Weights of a small transformer language model.
Architecture: no biases in attention or MLP, tied embeddings.
Each number is 50 + 15 x the weight over the matrix's rms, rounded and kept within 0 to 99. Layers, rows and columns count from 0.

# down: layer 4 MLP down (transposed), 576x96, rms 0.2, rows 423-458, columns 0-95
# up: layer 4 MLP up, 576x96, rms 0.223, rows 424-459, columns 0-95
down423:33 45 37 62 44 33 66 62 45 49 70 60 39 73 43 64 44 72 39 53 53 83 45 50 46 55 44 49 39 55 27 43 56 42 48 28 70 52 69 43 32 59 57 69 66 78 47 66 52 47 65 53 69 57 27 52 48 73 28 40 74 66 58 48 54 63 01 71 45 65 74 37 57 38 61 39 56 47 47 57 46 49 59 38 60 71 48 43 51 40 33 40 66 60 48 79
up424:78 49 49 51 38 20 38 60 50 87 68 60 44 56 36 62 69 37 44 60 56 33 58 56 71 33 33 51 20 26 81 54 69 49 37 48 33 40 72 60 45 54 48 23 53 60 53 48 65 46 63 50 85 19 31 50 60 50 56 47 40 48 48 30 61 18 67 74 29 59 66 52 42 36 38 53 71 55 58 43 39 40 27 58 31 61 67 48 44 45 44 57 63 49 65 48
down424:25 22 52 49 52 01 59 36 43 61 39 59 42 46 43 59 68 43 47 50 36 62 78 82 28 59 69 44 70 52 32 66 60 41 65 90 60 61 40 43 19 80 68 76 36 25 35 42 37 90 50 51 38 65 43 80 47 44 51 48 49 55 67 45 21 69 39 28 73 49 76 87 57 57 58 68 40 66 57 48 45 22 50 68 63 82 45 37 73 38 50 69 77 49 39 50
up425:49 73 39 70 49 27 74 47 51 63 72 58 45 57 65 38 57 30 42 43 53 48 54 48 61 53 26 38 37 33 56 62 45 42 57 44 51 42 17 67 40 27 39 29 43 48 69 32 44 24 52 42 31 72 47 52 59 35 53 63 63 49 72 59 64 51 85 58 39 32 44 51 49 36 74 68 11 53 49 60 40 48 44 43 39 64 22 43 55 55 24 21 36 66 46 36
down425:32 53 62 33 55 45 46 42 64 42 56 31 55 48 78 55 60 54 51 55 30 59 45 47 54 62 45 70 38 56 25 31 67 77 54 51 35 50 54 48 57 58 58 51 64 40 66 76 65 40 42 39 46 50 27 40 41 48 52 61 35 55 45 49 59 47 21 50 42 49 56 29 62 52 36 55 44 39 56 39 46 66 52 52 44 41 66 46 50 42 34 54 38 48 58 51
up426:67 73 61 56 35 46 38 49 63 97 50 65 48 44 61 40 50 59 29 49 53 14 51 46 51 39 61 42 39 64 46 47 37 55 66 43 43 34 50 68 34 33 76 47 43 37 87 59 49 71 17 75 27 79 78 61 34 54 48 48 67 13 30 52 47 42 55 32 56 47 40 46 63 55 47 82 49 49 42 40 60 14 63 58 52 47 48 47 57 51 27 45 48 63 23 16
down426:47 63 67 36 65 64 40 56 58 17 55 49 67 38 44 53 48 45 59 62 48 73 70 70 65 62 59 58 51 60 57 38 34 58 44 55 57 52 68 39 71 61 47 61 49 52 36 34 68 31 90 21 69 56 44 47 56 62 54 51 25 62 56 43 58 56 50 68 63 49 57 55 49 41 64 41 55 44 61 62 66 57 50 38 54 41 42 35 47 46 54 59 43 42 59 59
up427:68 73 58 72 56 46 44 64 75 71 51 59 46 34 61 54 31 44 46 62 47 27 52 60 49 29 45 34 54 47 57 37 43 64 66 61 61 57 68 64 78 64 60 66 42 52 68 54 28 39 48 53 40 51 55 69 60 39 45 48 26 46 61 28 62 25 45 46 56 30 21 37 40 40 43 53 54 51 41 21 55 40 54 77 34 43 75 48 36 38 60 30 46 58 18 35
down427:36 65 47 60 46 59 48 70 41 30 36 52 42 71 47 42 42 26 42 35 41 47 49 51 68 78 60 51 23 56 65 68 76 61 57 58 46 61 47 63 20 75 52 57 48 47 46 40 49 34 48 48 27 40 58 45 59 60 44 33 85 58 61 72 73 75 52 50 50 51 53 39 60 51 64 50 42 83 23 31 57 51 65 31 27 40 22 47 39 73 39 62 75 69 43 42
up428:43 50 39 60 49 42 58 61 55 94 54 39 64 47 60 07 26 52 64 51 54 47 30 57 40 62 59 43 46 33 55 56 41 53 32 68 62 48 51 19 81 36 22 36 56 12 48 28 50 53 60 45 48 68 57 67 41 51 52 68 36 39 25 65 32 49 21 33 64 60 64 65 61 41 50 61 53 25 61 43 44 79 13 65 57 38 27 32 69 61 41 42 46 21 69 73
down428:20 53 86 60 54 50 52 60 42 24 57 66 44 49 51 63 75 51 59 62 46 68 60 87 63 43 04 43 50 48 37 56 42 09 42 34 69 62 43 54 34 48 82 50 27 80 49 56 44 15 50 39 64 27 40 44 74 57 38 53 45 48 71 66 48 35 83 54 45 42 33 82 54 28 65 11 56 77 51 60 63 66 70 48 48 81 53 66 48 68 47 75 36 48 45 54
up429:55 24 50 45 62 47 34 54 64 68 45 66 19 34 61 26 36 52 47 77 39 51 52 55 53 51 64 34 19 52 39 55 37 38 47 79 46 41 55 63 46 56 57 25 53 31 66 43 63 51 64 87 33 44 39 48 43 60 70 57 32 38 46 48 61 49 48 43 20 60 51 39 27 31 70 76 27 29 84 73 46 44 55 43 54 67 53 52 14 43 55 58 67 60 72 27
down429:46 52 37 52 69 53 35 42 60 43 63 72 39 53 41 51 53 63 34 64 40 67 45 48 55 25 54 50 33 29 32 55 54 31 47 40 32 49 30 26 52 26 28 68 45 48 70 53 36 53 54 32 48 43 59 46 32 85 49 73 51 46 45 31 92 44 37 76 31 27 33 38 29 48 30 61 43 30 46 91 73 51 66 57 47 61 43 66 53 37 44 47 48 52 42 33
up430:35 40 57 30 58 42 35 39 79 52 30 69 37 63 65 50 64 53 30 45 66 16 48 36 68 32 51 53 61 48 48 69 42 39 56 36 54 42 23 94 28 24 34 31 74 43 76 53 64 56 57 71 61 41 42 35 81 36 39 66 64 14 29 39 57 32 35 24 38 46 52 51 48 83 47 55 83 55 56 38 46 57 15 39 73 35 98 66 61 83 39 47 24 87 54 68
down430:62 41 47 21 66 81 41 49 27 58 56 38 61 73 44 44 38 60 47 38 10 65 40 86 50 37 98 60 37 34 56 40 53 76 29 61 47 39 80 60 55 64 50 23 68 57 49 41 38 37 71 54 56 65 70 45 56 39 87 57 35 63 55 20 35 34 39 69 42 66 18 25 47 38 63 77 46 37 63 50 51 73 25 34 23 39 56 62 26 16 44 08 28 36 61 55
up431:38 45 65 73 53 56 50 59 65 47 54 43 57 39 36 60 53 24 71 43 51 55 43 35 44 46 28 45 42 80 59 55 72 66 68 71 50 48 41 67 61 51 66 25 64 59 40 41 46 42 59 67 52 52 50 57 65 30 59 47 53 25 26 27 62 43 52 48 74 58 70 66 38 47 40 28 54 46 38 49 37 42 34 32 60 24 59 30 50 51 38 72 57 63 57 66
down431:68 44 44 35 44 70 43 51 35 60 53 27 79 67 31 47 55 22 40 50 38 77 48 66 68 43 51 38 48 47 45 73 28 27 50 43 31 39 40 51 55 64 49 59 50 63 32 64 29 66 52 21 60 28 43 55 72 59 56 49 17 48 59 50 45 39 39 72 65 41 52 33 26 68 48 24 48 61 63 64 47 13 55 25 28 43 52 38 50 55 78 63 38 65 46 43
up432:40 47 36 41 47 57 40 57 42 49 38 52 68 58 65 48 46 49 45 49 45 51 48 44 43 53 51 55 55 39 45 57 63 41 66 55 47 53 69 54 56 36 42 42 56 38 47 36 50 47 56 57 56 42 62 51 52 53 44 56 60 45 47 54 41 58 55 60 55 48 58 46 52 52 68 50 64 43 56 61 36 34 52 50 37 49 52 54 49 39 47 43 64 52 56 48
down432:55 43 59 49 58 38 41 47 61 53 60 70 23 54 40 61 54 32 62 49 69 63 68 61 39 58 44 68 39 40 44 41 48 52 53 40 58 43 49 51 34 37 56 73 33 48 41 59 45 53 56 45 55 60 54 69 62 43 54 42 57 42 46 61 62 60 54 43 64 47 38 33 53 52 51 70 26 62 47 57 52 55 24 54 59 56 31 54 54 47 58 52 46 53 54 61
up433:64 32 54 62 35 16 56 46 38 56 39 29 88 84 62 66 68 68 49 20 57 43 46 30 74 64 68 30 64 69 58 20 50 38 51 54 26 47 57 32 29 53 60 60 16 35 41 70 60 49 53 66 55 48 60 57 51 47 25 62 58 57 65 59 24 46 32 32 54 39 32 50 40 60 52 43 79 32 42 78 37 65 28 70 58 37 58 55 43 65 56 58 59 58 49 74
down433:63 43 20 63 52 73 55 57 52 40 58 14 47 36 34 54 40 69 25 39 46 57 65 24 29 44 48 42 37 55 51 28 41 70 71 51 55 80 39 42 36 50 45 42 37 35 45 58 81 34 54 46 21 63 42 49 59 60 70 42 34 47 52 16 46 63 50 16 40 04 56 59 77 23 76 60 25 73 42 54 58 49 62 56 29 33 47 69 68 43 57 74 49 30 59 42
up434:57 99 50 71 58 28 48 30 64 77 37 30 37 44 49 20 40 15 45 50 64 58 33 83 28 48 55 74 38 54 28 73 54 41 71 86 21 64 41 49 74 50 29 11 54 90 56 42 54 37 48 66 56 33 25 25 90 93 44 56 60 44 46 65 63 80 35 67 34 68 40 42 66 62 50 41 79 65 50 75 47 70 47 52 63 43 42 75 56 39 38 34 71 56 43 35
down434:47 20 87 71 42 60 59 46 48 24 40 79 62 59 25 66 50 58 49 53 80 62 56 39 70 45 65 18 58 11 70 39 51 47 57 43 66 56 37 60 74 56 22 70 00 18 16 59 36 00 51 22 49 50 47 63 48 61 44 61 28 41 33 70 41 55 68 48 80 21 35 61 46 45 88 50 49 75 51 43 39 55 75 48 27 70 45 58 33 56 49 76 40 33 58 71
up435:49 21 52 29 55 53 54 41 55 34 56 35 58 36 72 42 37 29 67 43 48 65 54 63 43 37 50 60 37 43 27 54 40 42 68 60 39 62 36 42 43 50 87 46 49 36 52 51 47 06 56 42 63 36 26 80 54 55 40 52 50 50 34 45 40 63 80 30 60 65 29 59 43 55 60 73 41 49 29 60 40 65 53 64 25 38 15 35 32 70 29 53 33 43 68 42
down435:41 71 28 37 54 45 50 11 34 62 50 60 61 47 49 71 65 58 29 70 47 39 34 49 59 25 36 76 60 88 61 53 42 51 27 39 54 55 43 59 47 43 41 48 67 63 64 51 35 71 52 43 36 53 52 47 65 37 47 45 38 42 67 63 44 39 44 62 56 47 41 21 51 24 29 22 43 54 53 59 69 56 48 66 73 60 67 54 79 69 50 70 35 65 34 55
up436:45 82 53 24 50 47 71 71 62 46 24 31 40 61 30 21 19 43 65 39 47 65 44 48 53 33 36 74 66 65 66 60 79 38 46 75 64 65 70 49 57 44 35 66 51 63 54 46 33 60 53 31 52 43 49 47 75 24 51 31 72 70 54 70 46 49 48 59 45 49 59 50 33 29 66 33 31 63 39 48 20 51 62 52 70 55 52 65 73 36 74 28 29 54 38 64
down436:58 77 26 50 50 26 52 20 50 86 48 50 59 66 37 42 58 47 30 47 35 23 44 27 47 47 49 78 35 53 38 47 28 53 46 28 74 54 64 43 49 63 34 42 44 31 67 67 57 62 46 41 41 46 80 49 32 52 61 36 33 60 62 14 62 47 32 64 65 23 54 22 29 59 34 36 11 64 46 16 60 33 45 76 68 47 47 26 34 61 40 57 32 45 33 57
up437:60 65 65 68 31 39 73 36 29 53 39 32 50 48 50 61 66 33 53 50 45 62 75 59 72 52 55 54 67 53 71 60 30 41 41 13 65 55 64 37 53 41 51 55 51 67 53 85 34 41 55 44 68 50 52 51 52 40 58 52 39 37 46 55 66 05 64 53 90 30 46 28 45 21 54 28 44 69 47 33 55 23 65 43 36 57 51 53 48 57 39 60 27 42 27 32
down437:52 48 58 58 68 27 32 38 55 61 87 41 59 50 46 68 70 37 71 57 77 23 56 33 51 43 71 44 68 50 74 38 56 53 57 41 63 45 66 55 61 63 23 48 35 64 60 61 80 79 54 36 50 49 31 09 50 52 55 63 67 52 16 41 40 55 67 40 56 27 46 49 52 43 44 33 52 49 47 35 42 60 54 55 52 54 46 74 42 38 41 86 59 37 56 50
up438:55 46 63 39 56 56 56 34 44 48 47 40 57 49 50 43 68 21 40 45 50 59 53 39 60 49 52 32 25 76 57 53 48 40 59 51 57 31 75 38 54 25 62 43 58 39 51 59 56 50 44 37 43 42 42 55 50 51 55 76 52 44 47 34 34 45 55 28 44 65 48 42 52 57 33 74 58 39 58 45 60 61 14 58 60 55 48 47 57 49 48 34 40 35 67 51
down438:43 55 70 51 49 56 41 40 45 61 54 69 51 68 61 60 46 58 39 61 36 49 68 45 91 54 38 68 38 18 47 33 59 66 33 41 53 54 70 52 58 68 30 55 40 60 55 61 54 26 38 68 47 57 59 43 44 65 44 51 50 75 63 50 52 28 65 29 63 67 78 36 42 49 27 66 56 45 60 52 40 48 58 68 56 45 33 53 42 38 51 55 23 56 34 36
up439:64 54 60 37 61 51 69 33 27 49 49 45 67 61 53 60 64 43 59 37 52 52 63 44 48 65 39 42 61 49 39 50 37 48 40 42 67 60 48 51 60 75 52 31 43 50 27 37 67 56 46 70 51 56 54 41 26 61 43 59 66 50 13 83 81 49 28 47 63 37 28 61 54 32 35 54 62 77 37 69 54 33 51 48 54 36 45 46 39 61 43 51 45 60 59 44
down439:44 47 61 31 37 62 35 62 56 74 34 56 46 52 55 47 70 41 71 55 61 56 53 60 46 26 52 45 49 35 33 34 25 59 54 37 25 35 48 43 41 43 44 23 48 55 58 41 63 32 69 72 34 58 49 46 49 36 48 61 13 39 57 64 44 38 61 36 59 52 61 66 67 63 63 23 75 56 50 44 61 62 82 61 45 31 55 42 53 41 51 23 65 60 54 59
up440:36 47 46 59 46 33 70 78 73 40 41 22 54 59 64 33 46 21 52 46 58 50 33 57 56 42 73 22 49 62 35 38 41 58 54 65 63 65 52 81 28 32 43 32 18 58 63 58 61 54 47 57 25 62 43 33 38 66 40 61 49 49 62 55 33 53 20 63 48 58 43 48 46 62 40 61 42 56 30 58 47 51 79 55 40 36 55 22 56 66 80 36 79 53 38 58
down440:40 54 34 50 75 32 61 28 50 67 05 54 74 14 70 40 44 46 47 53 50 22 34 55 86 44 53 54 42 55 41 38 53 48 46 96 54 54 34 57 25 58 71 63 35 59 61 56 44 31 56 21 55 56 46 64 12 42 68 53 36 60 33 47 52 27 64 46 27 13 39 54 37 74 42 65 58 48 51 21 29 71 29 67 57 50 50 33 64 56 62 55 44 70 71 42
up441:53 57 46 73 64 58 36 61 30 27 20 37 46 69 68 39 48 39 59 37 44 61 56 54 29 63 67 56 72 65 50 40 76 27 37 40 45 44 77 51 57 68 38 39 61 52 50 27 44 55 51 97 42 23 34 29 42 85 30 51 54 35 64 44 63 48 34 58 42 72 42 47 44 64 54 68 33 38 61 60 69 59 42 54 45 52 64 75 52 35 39 71 46 40 42 39
down441:64 22 70 79 12 46 46 42 51 96 86 61 47 44 44 58 43 47 53 41 60 37 52 54 54 33 65 44 37 25 39 24 06 63 71 99 66 66 67 53 65 33 99 51 24 26 72 50 34 46 32 69 27 56 45 42 33 68 79 49 49 23 47 65 40 64 84 48 42 45 74 52 33 66 31 99 83 47 35 52 26 40 66 63 38 42 53 42 52 43 66 42 64 51 61 35
up442:21 62 36 62 27 43 41 51 55 66 58 31 63 58 55 30 57 34 59 49 58 43 47 28 43 56 81 51 70 75 46 42 52 43 54 59 14 36 65 46 52 58 39 31 70 51 66 26 63 48 51 62 40 61 53 70 38 61 62 41 52 29 14 40 37 68 59 25 27 71 74 84 35 55 55 63 55 54 31 55 55 73 85 50 54 61 29 46 45 65 40 44 42 52 58 47
down442:47 39 56 66 53 43 47 51 44 31 47 72 37 45 45 42 55 63 49 37 40 51 52 70 74 60 44 42 55 67 53 29 46 71 46 61 65 65 50 38 75 49 51 61 58 49 29 65 22 46 54 48 61 44 35 39 50 63 51 75 29 57 60 37 51 39 49 74 49 34 38 28 46 33 55 40 52 38 59 48 38 47 30 35 69 70 73 50 53 45 47 44 67 66 55 47
up443:62 70 42 32 59 47 35 46 46 39 28 20 78 64 40 36 44 56 40 58 32 30 67 31 25 53 65 60 35 67 54 47 29 24 31 66 48 55 54 54 65 35 36 80 56 45 34 57 56 53 49 50 64 45 70 58 90 32 28 67 53 49 40 45 56 45 69 56 51 26 43 25 57 53 64 30 27 46 50 37 46 49 64 69 27 61 66 75 63 60 40 16 51 45 45 61
down443:26 32 49 33 47 55 64 43 62 54 26 53 28 18 28 38 86 43 44 10 67 53 71 23 67 38 65 44 59 63 77 37 65 63 60 59 26 23 58 77 23 47 59 29 57 42 63 44 58 67 16 55 37 36 65 31 41 38 55 39 50 33 51 55 48 74 25 35 54 52 47 45 40 65 56 49 55 67 26 54 99 40 38 45 52 38 39 45 42 45 44 24 39 58 76 72
up444:51 39 43 49 57 61 32 42 50 35 53 29 71 56 58 39 50 86 43 51 42 55 57 19 69 36 64 58 56 46 57 53 41 50 28 51 33 32 34 76 51 42 36 86 49 70 18 48 56 76 60 29 38 10 66 77 70 57 52 70 76 70 55 81 51 50 60 40 40 52 46 34 42 51 49 36 40 32 34 62 58 64 43 49 64 59 63 47 69 58 52 39 44 69 45 45
down444:37 47 34 63 75 22 42 64 35 55 37 24 82 59 63 68 65 63 53 37 54 52 53 39 44 30 40 48 57 48 29 49 67 45 34 45 46 48 25 72 27 56 25 31 55 48 52 50 67 48 49 35 32 36 27 41 46 47 50 30 42 24 39 76 53 62 12 54 41 51 66 65 52 42 41 19 61 41 43 63 32 30 53 67 55 28 61 59 59 58 73 73 36 49 51 48
up445:63 29 80 57 34 28 73 24 57 44 63 39 36 77 49 60 61 68 42 54 55 62 68 49 61 40 33 62 65 43 23 54 66 19 45 31 47 40 48 51 72 50 68 43 46 54 59 54 23 52 54 27 47 49 74 32 78 32 53 71 57 46 47 44 62 43 21 72 79 46 31 73 57 57 33 54 64 77 48 47 53 45 34 38 63 58 65 58 51 63 42 75 91 61 24 52
down445:36 45 65 57 59 51 38 38 55 56 57 56 48 58 45 68 67 53 56 43 41 43 55 43 62 45 59 66 50 43 65 79 54 63 57 43 47 47 55 51 41 45 52 61 39 59 78 23 59 38 54 64 62 60 73 56 54 75 56 66 66 53 44 64 25 39 67 66 68 66 54 53 50 53 68 78 48 53 59 58 57 81 47 56 48 47 44 69 54 55 37 42 59 36 55 26
up446:78 28 33 43 74 54 53 32 70 75 69 46 45 60 36 48 43 72 70 56 54 68 52 39 68 60 54 41 24 39 42 36 35 22 55 63 40 45 53 36 70 33 50 61 98 62 32 38 69 63 64 39 63 27 40 82 81 39 42 68 45 64 40 44 74 42 39 57 31 51 64 39 56 76 33 61 26 25 50 61 47 40 56 33 28 56 77 49 58 33 27 59 52 46 92 39
down446:72 56 27 72 38 52 44 46 50 49 68 33 45 70 30 51 49 66 44 44 73 50 56 31 38 31 51 56 34 49 38 26 75 33 47 41 35 43 58 52 59 63 31 48 32 59 68 43 61 72 51 52 54 59 28 41 77 68 66 40 51 48 36 82 35 48 48 26 39 47 49 46 77 46 54 62 38 46 56 33 46 37 73 63 45 31 34 65 28 43 29 38 41 29 62 37
up447:49 65 75 57 48 69 70 30 66 46 58 59 63 54 50 47 56 29 22 41 56 65 45 44 43 53 44 68 40 28 48 56 46 55 28 49 30 61 49 59 31 58 61 43 49 41 63 25 45 70 76 58 18 51 65 53 56 37 59 49 52 63 71 46 30 53 46 47 23 40 47 72 65 25 54 39 43 41 36 52 56 61 41 88 64 59 34 43 20 54 61 56 20 73 62 62
down447:89 58 63 63 64 49 57 44 78 36 60 51 50 42 46 62 52 44 36 58 45 46 30 49 69 72 27 27 42 61 41 35 44 62 76 29 60 48 84 62 34 97 36 64 35 51 57 48 32 65 52 27 47 37 43 43 55 37 20 63 35 55 54 41 49 38 51 69 99 35 45 39 59 42 50 40 50 74 56 66 49 73 44 82 50 55 28 56 57 41 47 73 52 53 39 14
up448:63 52 49 67 45 54 35 41 51 78 53 54 59 46 62 27 30 61 64 34 62 59 61 42 69 42 41 45 47 31 13 52 37 35 50 54 39 57 59 53 51 29 60 33 47 46 66 40 35 69 49 68 53 56 58 55 55 34 31 48 19 76 32 46 43 42 41 50 15 67 39 65 47 16 66 46 60 55 35 74 37 44 65 83 43 68 54 76 44 53 52 44 46 36 40 35
down448:53 58 57 53 58 42 66 60 42 07 60 49 54 35 34 69 57 56 42 47 36 45 48 70 34 65 41 44 51 75 43 39 32 60 20 63 43 40 44 43 76 72 44 51 37 50 48 64 52 54 66 50 18 34 49 43 28 63 50 41 64 40 58 20 57 29 39 67 69 51 59 45 36 60 59 43 44 47 70 28 62 46 70 52 50 35 59 56 37 53 17 72 39 41 65 35
up449:75 62 45 48 59 40 42 70 62 54 61 40 59 32 37 48 68 49 50 45 56 41 60 40 28 36 65 54 46 45 36 52 46 38 42 44 41 63 50 66 67 67 65 76 38 40 61 38 44 53 82 31 41 51 25 39 71 50 49 68 71 56 48 58 39 37 38 71 40 50 83 40 65 22 37 72 48 39 33 56 45 27 40 71 45 43 43 55 69 34 62 44 55 68 45 45
down449:32 26 54 41 52 56 58 66 26 61 67 55 58 36 48 50 37 64 52 44 41 57 62 67 40 51 54 42 54 58 43 36 48 72 31 62 53 41 41 50 65 64 50 40 68 44 43 44 57 66 54 41 51 48 27 63 45 45 36 71 20 64 55 40 63 43 51 43 59 50 61 32 46 45 49 44 59 53 66 52 73 46 42 33 62 80 62 46 55 50 55 44 58 53 52 65
up450:57 38 63 47 61 45 35 43 73 44 47 38 40 61 33 63 44 44 53 48 63 60 56 49 34 50 46 33 46 46 47 65 35 32 56 53 73 56 66 46 45 39 09 62 43 63 36 61 68 60 29 49 33 55 49 54 46 71 35 67 63 12 53 52 55 58 73 89 35 17 33 61 48 55 44 45 19 50 44 36 49 50 57 45 45 30 42 58 76 74 67 44 50 43 36 63
down450:79 48 56 46 44 67 61 36 83 60 21 53 63 55 35 50 64 77 35 42 40 36 69 39 80 74 38 19 73 66 64 73 50 49 39 61 54 43 46 39 60 56 43 44 24 56 48 55 46 27 61 48 62 51 58 47 41 42 41 62 63 26 39 39 42 96 56 62 46 11 66 37 48 38 29 55 44 19 59 39 50 23 46 73 38 38 32 45 49 36 46 56 63 64 52 73
up451:47 48 50 34 62 76 36 57 28 39 52 64 45 39 36 57 79 13 72 62 64 39 48 39 40 28 54 30 70 44 48 32 49 48 69 63 40 44 33 78 51 45 71 37 24 58 39 61 46 45 81 47 56 50 45 64 63 39 30 55 50 55 41 71 70 56 50 45 64 57 41 62 09 50 69 39 59 57 40 78 50 67 58 44 31 19 00 52 56 60 49 32 30 37 21 12
down451:59 49 39 34 22 44 51 52 33 51 77 64 39 74 29 46 50 72 34 58 27 52 40 75 38 66 47 38 17 51 47 67 45 42 48 39 65 41 62 45 48 37 37 44 71 33 70 95 48 63 10 69 24 45 90 56 37 39 39 71 69 60 75 54 38 44 43 36 76 43 45 42 53 46 33 35 42 45 43 27 39 29 44 55 65 37 62 33 39 43 43 48 57 62 65 56
up452:54 36 48 44 39 80 64 71 63 51 74 59 43 89 53 15 74 53 43 50 68 42 56 92 32 44 80 46 71 34 59 76 47 84 19 49 81 35 58 53 51 49 48 16 31 20 75 51 46 52 47 57 46 50 23 34 42 52 44 52 59 62 58 75 43 00 35 24 80 71 49 48 43 26 31 47 72 67 33 34 37 48 58 51 52 57 47 59 10 52 43 45 73 27 47 79
down452:55 77 61 87 50 02 55 60 74 64 41 56 42 24 36 63 45 82 57 30 38 39 36 00 88 46 59 43 35 50 65 31 41 39 77 47 61 64 45 42 28 56 54 45 41 43 61 61 55 34 62 72 51 48 29 29 21 79 36 37 23 56 40 75 34 52 00 39 61 36 74 38 65 31 62 47 48 74 64 67 78 56 74 64 21 64 48 71 70 34 44 59 25 48 42 33
up453:42 79 35 44 39 62 47 66 40 56 67 34 57 56 50 41 51 61 69 63 78 68 41 18 45 24 82 56 37 48 62 68 35 38 63 60 33 25 55 60 79 74 02 30 43 63 45 48 62 57 43 46 81 43 74 56 51 56 76 43 45 54 63 39 49 62 23 63 41 51 45 60 56 44 37 33 45 56 47 87 65 22 43 55 84 56 43 67 51 54 58 51 41 65 59 39
down453:39 73 55 62 50 45 38 45 75 54 40 30 51 55 28 41 65 43 26 75 67 80 43 44 22 64 41 45 68 81 47 56 75 42 44 25 38 56 30 80 48 44 48 29 53 39 45 32 65 81 37 73 41 38 44 44 45 34 38 49 61 23 47 48 55 58 46 68 41 99 43 34 75 32 56 41 40 68 74 80 57 14 70 62 31 41 49 67 27 71 44 46 44 43 05 57
up454:64 76 34 51 45 66 47 54 69 56 45 53 48 49 56 15 42 33 58 63 45 38 42 59 46 26 16 40 43 46 44 67 36 52 61 52 32 58 99 47 55 44 25 22 54 71 55 39 58 41 50 70 11 52 65 50 48 21 30 61 57 59 26 60 35 49 54 56 46 50 80 56 37 16 60 62 56 67 26 99 57 25 55 41 86 72 61 47 34 46 39 64 22 40 82 45
down454:49 57 44 29 45 42 12 58 62 38 48 63 47 62 37 52 53 46 42 55 52 44 28 54 19 51 34 62 38 58 51 70 58 56 56 38 24 56 57 76 36 54 40 12 16 65 54 75 49 45 39 53 65 49 61 58 43 64 37 61 52 98 22 91 52 55 42 83 51 37 51 72 59 54 84 72 36 69 48 55 57 57 56 61 62 23 13 34 25 41 29 62 49 38 73 65
up455:76 57 36 42 58 24 07 49 77 35 49 54 29 60 47 57 77 72 39 69 60 70 55 38 77 32 24 27 64 69 27 44 62 24 55 21 38 47 36 66 28 40 44 29 49 68 68 15 38 35 67 80 55 56 59 81 48 41 60 59 64 53 41 60 79 43 25 52 22 39 70 51 47 71 16 26 74 63 40 36 57 31 43 44 38 49 74 55 37 47 59 48 51 42 32 62
down455:44 49 46 42 67 65 81 55 50 46 42 62 62 45 54 47 47 13 69 22 60 59 68 63 35 42 61 42 63 55 61 58 49 43 87 66 48 35 78 57 55 47 72 48 33 39 44 74 55 42 39 37 47 35 05 61 58 50 51 33 45 53 46 28 45 47 93 56 69 52 75 58 43 46 54 43 43 69 30 71 24 70 56 56 61 64 18 45 52 50 70 93 63 59 48 25
up456:41 31 63 69 46 34 71 37 70 24 34 59 72 31 59 30 69 22 53 79 48 74 41 47 54 35 39 47 51 84 54 16 76 53 66 34 82 35 43 45 65 53 59 23 51 53 38 31 51 60 48 74 50 51 49 55 33 51 28 52 58 59 57 33 78 33 53 30 55 51 65 52 39 40 37 90 51 45 65 36 54 31 83 67 59 54 37 37 34 46 49 47 44 39 75 38
down456:40 42 59 32 45 71 44 31 56 56 65 47 57 52 38 41 41 39 70 49 70 67 51 51 52 29 61 53 49 14 42 83 24 44 46 62 32 39 52 48 44 44 69 72 68 74 80 32 53 56 60 49 49 27 78 56 56 65 59 54 86 39 33 37 58 60 55 22 40 46 51 54 53 43 40 52 56 53 52 45 73 35 49 51 30 40 81 54 31 43 36 45 46 54 73 65
up457:54 58 53 32 50 37 51 85 40 48 61 42 47 25 65 53 49 37 63 50 56 51 45 67 38 38 52 59 47 21 54 21 69 45 72 44 57 58 72 62 45 32 71 58 43 42 35 47 58 57 74 62 42 43 52 47 58 56 81 64 48 42 56 55 49 55 46 47 65 49 56 36 61 43 58 52 65 74 30 64 49 62 34 45 54 45 55 36 43 51 62 29 66 40 28 45
down457:26 41 69 64 49 68 48 31 46 43 55 65 36 23 58 25 53 68 50 29 48 49 61 45 73 64 63 47 30 46 64 14 50 38 30 43 54 36 52 49 37 42 52 51 60 58 44 77 60 52 49 69 56 21 47 40 31 47 40 62 46 63 47 64 69 45 57 47 64 63 55 64 34 76 50 48 73 59 65 38 55 74 37 53 52 40 54 59 49 48 34 47 41 42 62 61
up458:28 65 60 69 51 64 45 42 26 63 38 68 82 46 31 72 15 46 70 29 61 31 39 51 46 30 47 64 31 56 88 36 56 45 44 77 41 64 60 73 85 44 33 20 67 50 75 56 12 68 40 50 51 72 62 41 38 35 73 62 63 64 32 61 51 33 49 41 75 50 51 45 37 45 27 35 40 18 82 35 38 59 69 46 62 44 16 38 50 50 69 40 50 71 34 86
down458:34 59 36 71 42 04 66 46 38 53 38 62 71 36 66 67 66 58 31 59 35 64 55 59 31 49 38 34 28 32 34 21 83 50 46 46 61 68 55 27 33 47 41 30 53 82 32 53 22 44 41 52 65 63 11 38 37 37 46 38 46 38 68 51 50 36 55 76 53 10 81 40 29 48 61 32 51 50 64 53 22 48 82 30 45 29 31 40 66 43 54 65 42 53 33 42
up459:45 38 57 78 33 47 71 39 15 61 73 24 37 61 30 64 53 88 67 45 43 57 53 67 58 53 76 53 48 11 96 61 65 46 45 70 23 38 00 55 21 42 59 32 63 65 36 45 69 60 54 41 80 35 48 75 33 38 56 48 81 44 60 60 60 27 41 35 62 53 58 73 47 57 42 22 67 45 44 36 79 56 63 25 34 55 36 50 56 60 65 63 68 67 56 43